Part of a small language model's weights: an embedding shortcut.
Each number is 128 + 24 x the weight over its row's rms, rounded and kept within 0 to 255. Layers, rows and columns count from 0. Numbers have three digits each. The size before them is the row's rms in percent of the matrix's.

# layer 8 attention key, 128x128, rms 0.133, rows 124-127, columns 0-127
107:138097171102122153100133162144109119136175132119148126133110143094088104151141137075105120098057116105118122147137146129092105131135128191139148118154127103158181138144151109130116133086167126126164140092110144146143123103165134161150129165084085143165129104108129079143111113121146143134134141105125097134120115160126144116149165149124064106124124134132118126165123109117150138115116
105:107086110154174135121119129142108113138099101140101117121121139124143118097103150117127114097132055116171131111124124140141140122094102137114099104133139111100103188133154145102122160097128126162064144161104135108120106102084102109109123124114162078125133138128141135146122126139129121103172074141091119098118083143112124160080110109127102104131147146082139116149134107131095148114087
088:129091147114142127091138110120116157186125129172130150125162131124130160149197132095172176143059122191098092128131123114127079134112119145123102111133139116135147118100107120133176126138147138128123110091111081086149169122148112140126166123132139145131144126089111144158094161124113120113110138103126111160135143126143128153122127153128120139091130112135144165115144061131146132142121
090:112102112148136118151124131153118146094104161127097096142120156169129120133120142130145126130127172131122083120107101117159096129125135067128150104161099124072141112107113157110158144130168161118127070128121118148147134118108126125143124158104123138128188122143070143127126149098132125110131126065163150154185138147159164116096101130148115115125138124138193143115125106105144168139129
# layer 8 attention query, 128x128, rms 0.134, rows 125-127, columns 0-127
097:103175139142151148108114144116108130154133117105131104098132121122143146134108153105081116132126096111154147150059142128123118128079140090129112167130149118145147159147178166135121133107073132191153099089131166116101112131140126133116085161137130155159173103150125131150130133132139127112155127134147104148146064093160117087108155139123108143168142138096127106114137146129112128091119
118:152150160149142097140173134111111139132146137152118131126096107179130131109112094141138135089165140110092156128132134105135107104161116145155100124160130121141093111107094141152095117147195167067113164157113097125141113143144095128120152142114102107082130164132128122099116163104145155103120101135113156123112160147117122151175150153093150126130147091146116096179117118131135119174126
087:129171116138076108114187132151109140087138174116141138127162120113107160133098147152104107163134131136158123094144112143093184128147160134139129149114112109153134080142128132136124107164118115150146174089115125106136144122105109161111095099129119105125137194095130119090102118126150126131145147140129107103111086148144104162141203097133121128118115108144077102125156135126117121123122
# layer 8 attention value, 128x128, rms 0.106, rows 64-85, columns 0-127
097:156124107134142124137160117131122134107151126137122102135145137106122152204170122094126099114136158191094150171160122139138102090112143134148137098120162150145148141144119142131155159181149135137131143126096129096102198072114114135118111143139136173138105088109113087124131137121143095105152106155129139124104147138101159099125148149139080109140113109125116149147121127129077159115105
104:125124138096109110107160140135170109146117106146104138127137150087130139101134107110152120115153083116144156143157192115192099098114145193121140123131117140128123163122132158126139136112136119129113112122112108113117116131125121079158130136196122147146073149126133116152100114122107107155134109163103136160119131137105112074126092144192115083127124132153114142182115111108120136159141
107:111144100138163116128109132129148153128127083165116137156152092141149127134154117146099116179165085102120158088138125176108139139151140159160125138102135160149138111130123097135126141092102134152156152159149121147089094093171103123098136134139132125115160141110144131145173144154154062110111147121120187114144127133120069168115115099154120125110111110130136152130161104133091167137127
097:134146117139104092140147147126155154103118145084066168129146139112118150129120148121062135093141078129119117100121129101130164112111107117106162145147124143096105117141129135161156131155073138181145131122150120146150170140145098161089122092122121113105118115080145133149131145158112088113128152125105080122123099137145093140119127117148113173098137147157143107087168127146113099155136
105:111146119123134158141124144110150142126109141140133132118125106147118119059154124140126170145130095111146125128133114139063143165186121163156096148133119099109123092123110135158152142105090107157148139110128151131075190135151151121073107126090144122106151116104122166163125113171126097101151147084102120122136109139140097181115160133123133135173136122132124081119113154142124152132127
098:113133140154156114119127142120126175106116079157142132157096112129130155153138153128073146148130163122146097106113105160085147168145128121151131127132146137172129121123159116180114107132065097134150153153149138126097127083116139166141106110094157111105149167120126180108180177153140085085124150132133133122146130116105119150118121112145145117096132147133148162145157101145125152137092
103:129135141139105132136124161125124129109182121087129085141123125088131116093139139097148145153128126084105110157141076144180126147141115089122120114161131150125102140146119142161061138188108113166128152114117105124123140124121178162133108118075103124144140093094130149128147180144119126096132158160103142139129125113134116167111095118149098123157155116126116125158168146093156157139112
115:121147129120133127135134123117153170160094101177129108112130118174148138112111119170104112153137113131159118085138133115084150149150123139157087121142134158169126121124138133139131172086107101154156128141128143139071134103143117138106110134113112144130120135111123159133141125194117066129143143128137114105136127075101061187104111104198154123149126138120136118135123139170130119137113
103:113129113132111108123120149126112140118092098101135140137130131081134145139121172093115117100127148126123117116134117161111069094105133109071206116153162143116133127136123120125157116128100153106148121155101164147058109125124089112124162163166166139095144164124149145129127133111123152124093104163101141174118110166111161104127107154175159128096112138142152144154132104110116126132114
093:106129109110087157145121121131139108119121152102131165123164113136135117062127175148152138165150151087124138118132128172217122154155135139139130134149095130130116165119080110128107103119089110106130133103140090128127144137131163104130165101146140161160122170157130188134112118153133130115116138128117133108159121100135081106145121096120127116108145103122110146084083136110104163113123
099:092131141115140167117133117102150141178163124150142131127091125097131087152154075148147131151127142113114153145085136174130104104134114096146113142140108139134104125120132146111129115082160133085081116165117138109086112118153138110157166147083133155138114129143122098120130157120133092111129091123094196162114158098130152122128135097154158083142135147121127128191120128115123153112154
073:139149148142122093115137125133135124124077120080078144119141141102131118077156153134115094121134139119121148108106058097144157120141152157119149130127143134125175127130102133163088099126123124162171134114121097136170182136117134102077103133120120172113144141110115159134150118105125134106152132079115104117075106153119117154126150138089157152140117090148123127114077159095131127156137
109:135102141153129116142176148128108108118127113102130110095103116130117147165120181139067139100135147173149077114161086124112137130131129141139120137121119117114082109170152152165135122184108145142150137105093094134137176142127137126146116156121134100107106071123149155116134104101109160076085122122115126107125113132092118151157131150156099109135138131147147139119186152146129127176115
095:096113103138135125134149141129137121168108102104106131110132145138143138166101108133100089132127121142137146088121055161136111102127151139146156105124135163135136157137111100155095156094090135129186132141126131130110134122130133128116163144156076146156155156121110146097122136096151062126122117137142152122125113132105068132147076119166144170139111137131121161129192102124108145173116
103:127112141136141129151126118124125112152116096148170131119152098130109141061155093153166132147070117130139129095138112124111139095089128140142134130127143140132137125098178131116115151105144144183128112110115182138061102135133156099123105151125158127116142091088115168130150115161094142103135136096106147102098123143095163072119138122153114132164111137131147169177148158142133134147140
107:129161133138111152144128111126148129138115111105133113137126136134122134095171146109128138106123119068146149136090068140126104113114120100122168113163154129155144123100152128130136136164113128112091134114092190131103121093111186163127105124129139159141162122122100188113134126109087197093162137144101123140106129101132150140103127131132131083135133153121132126138065134106134095100085
085:120131106133121144141115125131134175160110112170145148123122099088100132087121171128103146128135116144144142100127116173124140137128086137120141105132135124095130109124133110145151127092148161159126146125126117144113094138112072125126135160186104124095110142130105184156130132169129133084133109168141111101170114080106052126114093161114148105135127089115129100117153116131096141139182
095:144110132121127148144151110128123175136107148151142099152134163145146146151128132095150102113100127128114126121130112083150106104106159144147130126125153168157156144124117079135142122139106127081159115144141124092164109096129136120107120118161088168137154141137092126123125154103125132120173127161170127143093149107107156075130125109066115106101129126123200169122095108153111113079093
089:105136130110082105148149116111147131127151138121108145112135100129129112154144109126131143107127133147110142144110221121133098113153109110135127122142098123131110142117096115103180113123158137079055108126112113117068101075133105149130135094164156098113093164134158116147132135163114120119106161135112132130158142134125125104133168112185150123084150138143127129137089104133112092102139
097:135115126126135102167127156130117132112100123111095160130142148049104157111128152148186144096133115144132120150137122128159114124106126166117152140164132132131129116128115102179155083123124157128169128144130115138139148177158100108118141121186108090149100128110117160142083119126129137135150149160122164145127108112164187078129107146093111139120119142139127183138122151121136175155129
082:152117101124156122141094122143096131090107106142173133118134133129143111096103168133115139148125127107128090116143085144076158178110161131120125115106175121099148139144149087145126130155109115162170137130141152154147136191093106132121122154137096132126190155147100160122142104087160126118134141128149089094147097138129108149127117154055090117117117093115134131124122145120133141148102
104:101138131118112103161126109130162154103107165128139139125105113185130125111135157124103129114162152136127111138165144141157154143166117122129124089122091117140122099096133160143121149127129107164118147120158144132108143097125172103169118096123177113154106101126106135158122155121124058159116144166104090095153149128134128159141151103137086110196157144109113093134125089131132145127080
# layer 8 attention output (transposed), 128x128, rms 0.187, rows 64-85, columns 0-127
098:124126084131104126154096114167124180088140158128112102131096149126104144152151129128178114139149099148146124138102115134126126142173128117122180156138137116135120125105112165114104129166142132143179178161101120136124096129099117148116116126091128095130108158112126110115166162153146127136145138156125130118113178136167136091118151167081109121123174120113082172104138153083132164124150
093:110172101154108058134102093142134130133120105116163091136127107137156144129134144091149125130134111141110143121087099075149125101111112147100141084145181116151114140114111114128126134172146139103070105157113117096121128106141143105108133105104114106109101148071097115140155125136118163137117147146113141143127130135116119105117145144088097095134145144166117084152119144062150156113100
103:116147115133121119144129137143134165125104131125101156138133137144180144094119135135115110108153125115127141137159125123145155143122134141141126106113114132138110136150131100173140103126099089155150119155112167157130129156106136111101120042105131113138138118148098109124094116166138114120131113161091110149122131143143112153127135100138159184144097104188088144110143174204060124130165
087:123141117106164057088086119092161109124154143117146177150158116124151114117126074194141120161120129141148108139142101132173109147119168113144116151113132093140119125105131123158107099142136127104135137128125132105146124153178113091122166125126137114158122152161119141123119139138121120158086146126105157129108101116101125101164129125153187130115087130164083148133126142123122183113117
109:111111108131154118091130143116159143124127128123141158137129155129172132141127107164114128146154180129121128121147161137118153145147107086184104106126121139122109119136141135147080113081083101125119100114115146141148153145145127081137167137132150109132150158164128184153113114173158145089107107108132086098061088139095092146134127117119181129089138136139092126094141116122103137116131
103:137124125134141124146104129107135142127074131155108149114099131164123111084112136109111133145160139081118104131153155172126159164145136137112126115129066110135119123111132102134133095100086117129178128165114157131146118157096113120100138095107139114091138115156137136111084105162111115137091114127116158114124125161085127121154136102166156149163098100148095150107166148178081123118178
100:105108133156079150077144130095112137115090152116112150048143155122183128094132108134180131120161144141149101148140132154114171153170131120166157120127136090139128127126113174075103113154144143131131118154138123073122141135121099122153139174141122112143143128169137165127116120134172146126129121126115130132146149147085108148151118138118127150146119093147069113116122119109153115132107
114:167141140113143116156100173122131138125145118127126141143105131158187129107094137104097101157157140127101130131142143128127136139161117134116101088140066135139129111120119110136070120096076102134120113128108158174144111127130145063146185110123128089130124124163117152113123114153159122115129110130132140111107095154097100131137121100138142166151095133151110140086159156202131146107130
094:086148125153100089108085083116117135104095135106182108167113064090107130104134192126121125146172113146117128123098120140175135112074140142103134124117125118127123113113128110162126087118147144094142127160119126117155101135092096177114104087162142126104101119083133109144127139098125094152114142190129148119148109139135138120139111132153138123138158153165127149148125137117129143127146
093:092125107120124114094141096076115139152124144159135137084149134130171157098161146149162127129114151108122115172140134077141110110093122137143121123096124151126120120127091127149192148101105132128096096173099141146147164120138170164123113121105167130135120082172103152126120104135126134120115096131104098113100138125066134156102107106103138128130184114111150131173102131141097122115136
086:059134139098101043152156106163122136122104133110125104114134106135111140110142162114123146074128139144121135133152130122096151097178084133132119105151120140131090124127108149117132117128131137141086161114138125118107141104102130164145116082143131139089139125129113111142120117121147137080127137124107122099143159135176111145153122133107100128144119152218128108132164110147115072135125
075:127132112110123125139134168144147112121137105131114131138115142107154107106158097128137111158108148144112119130135097149156143141066139089140140128085126123133126100121133159140128095134127146129161079166101113129108128160129145142118137161116156133160135129120103161135164095104114170171097120139127099097078108114093104105134055142151147157083112124140085110091123068083123159119162
099:087142129128136048101088122087132130093111123121183131120109129150106073126129094129117166145117153144120147122110127152085116170100176117100154183144136121153129124112096111138098116139111132137165102140118147127152130132124107115155120183146135119109130144136122162102125135130134137132124170114164166142107144151153126145142127127141148142152118107160099150124133137051158167114142
092:096136155125111113170122125128107147132103119122099125152087119128132135096135164123126138135138131151128151127105081132142125110089127139104129136101123121170116096100105127189138097118131126157179117215105148143143125149124140142142136115116138137133114093130088112100135084136156124130127124166115171127146088132172090174146118069135149166144095146162116090097144169143124139125146
104:126122143149153128170081130161147110165103107116137102111124115125137123118156146126132129120069124136074112159105158141101116107119109146111135115149106124158100153151122129147067122097130141123148131097120143130124110135098120058139132113132154093120105180107172149130126154173158129115173129165149125131151101110119160131137109162111145154146139144137102119124087085115054134132136
095:146071146140134180102143103120103137117113149105147143104104116109134119088123111119133140131142142164116116132144136120119129119149104171124103088120087118108141130143127164120096103117141145096121160150154097092156126172130100123161155124137153134117143149091165139176167120088153126115112099127119124113130176155102166089114091161106135118132163162072124139130131077102075141128135
083:138146140145192094102100118125112181089135118090127124147111108134165139144096181152132143123126138103108161136147131154152099113098120127137109107108121147155183142146107114141101121115129151131131102125117156137186147120116164146123163100165136096089128170169102157131156130159123106107121118141137126145148141150122158153132140146138148152114126115084118136175150139202094121130105
100:149084145105115134210128108139102113133112138156119135179114115140103121115130155107168121112178099136098133120087141126145117131135144142133144130118143129138124136123145139140129166135155118119161159188123082157105091156111137134125134099034129170143135101100107087131157112137133121139126106141130165088157155137109134104088126155156097129156107123108126147163128132129112149116126
065:066153120085139000107094103108154131121127139102140147121150107136135141130123122156161120123115113137146111137124138097146099136115107124119118122152127130107110160087104106117131123144149136100100131122115128120152155135153132122118135111137132104110118136123123128150117142121103108130119134132114139134130174128129142089115133141125122093122147157244134143154123121147143127149108
090:087131107165137062145095070139148118140102137136140093141164108125129112170163112099167142132149139103107172135093084132157103111062173143176154132113141093149138106140122121153131133123136115114112115166150099148112122127118124139130124129105141163141119126125128149136137109153120104132070090169126166135160105098084115144098136146127145108107148107154112135127107129098098142129119
065:193125138170116255123155152106105145138143125158101127159100148111109131146127134118104118130130141099111147113128152128157147118111140128132120126105127132113162106157144121144137142108118119131164116130128128145134110142108113131112121164121128136136122111135143136123120132131135142142134102127153112140140092147131151144117130115151132173122130097033144132114112171114111128121169
101:118146082143178134126145121110136155150141132133121148113079119123199085139120135127131111152108144109135109129163148118115141106202128143125136130144122122111137166125122095124149137084118121153093127142128153087140105115168125086120169137137133100129126112140124153105115141128137135168100125095131147127091148142131118139147144111057135103084136145096162199139160132133173114147116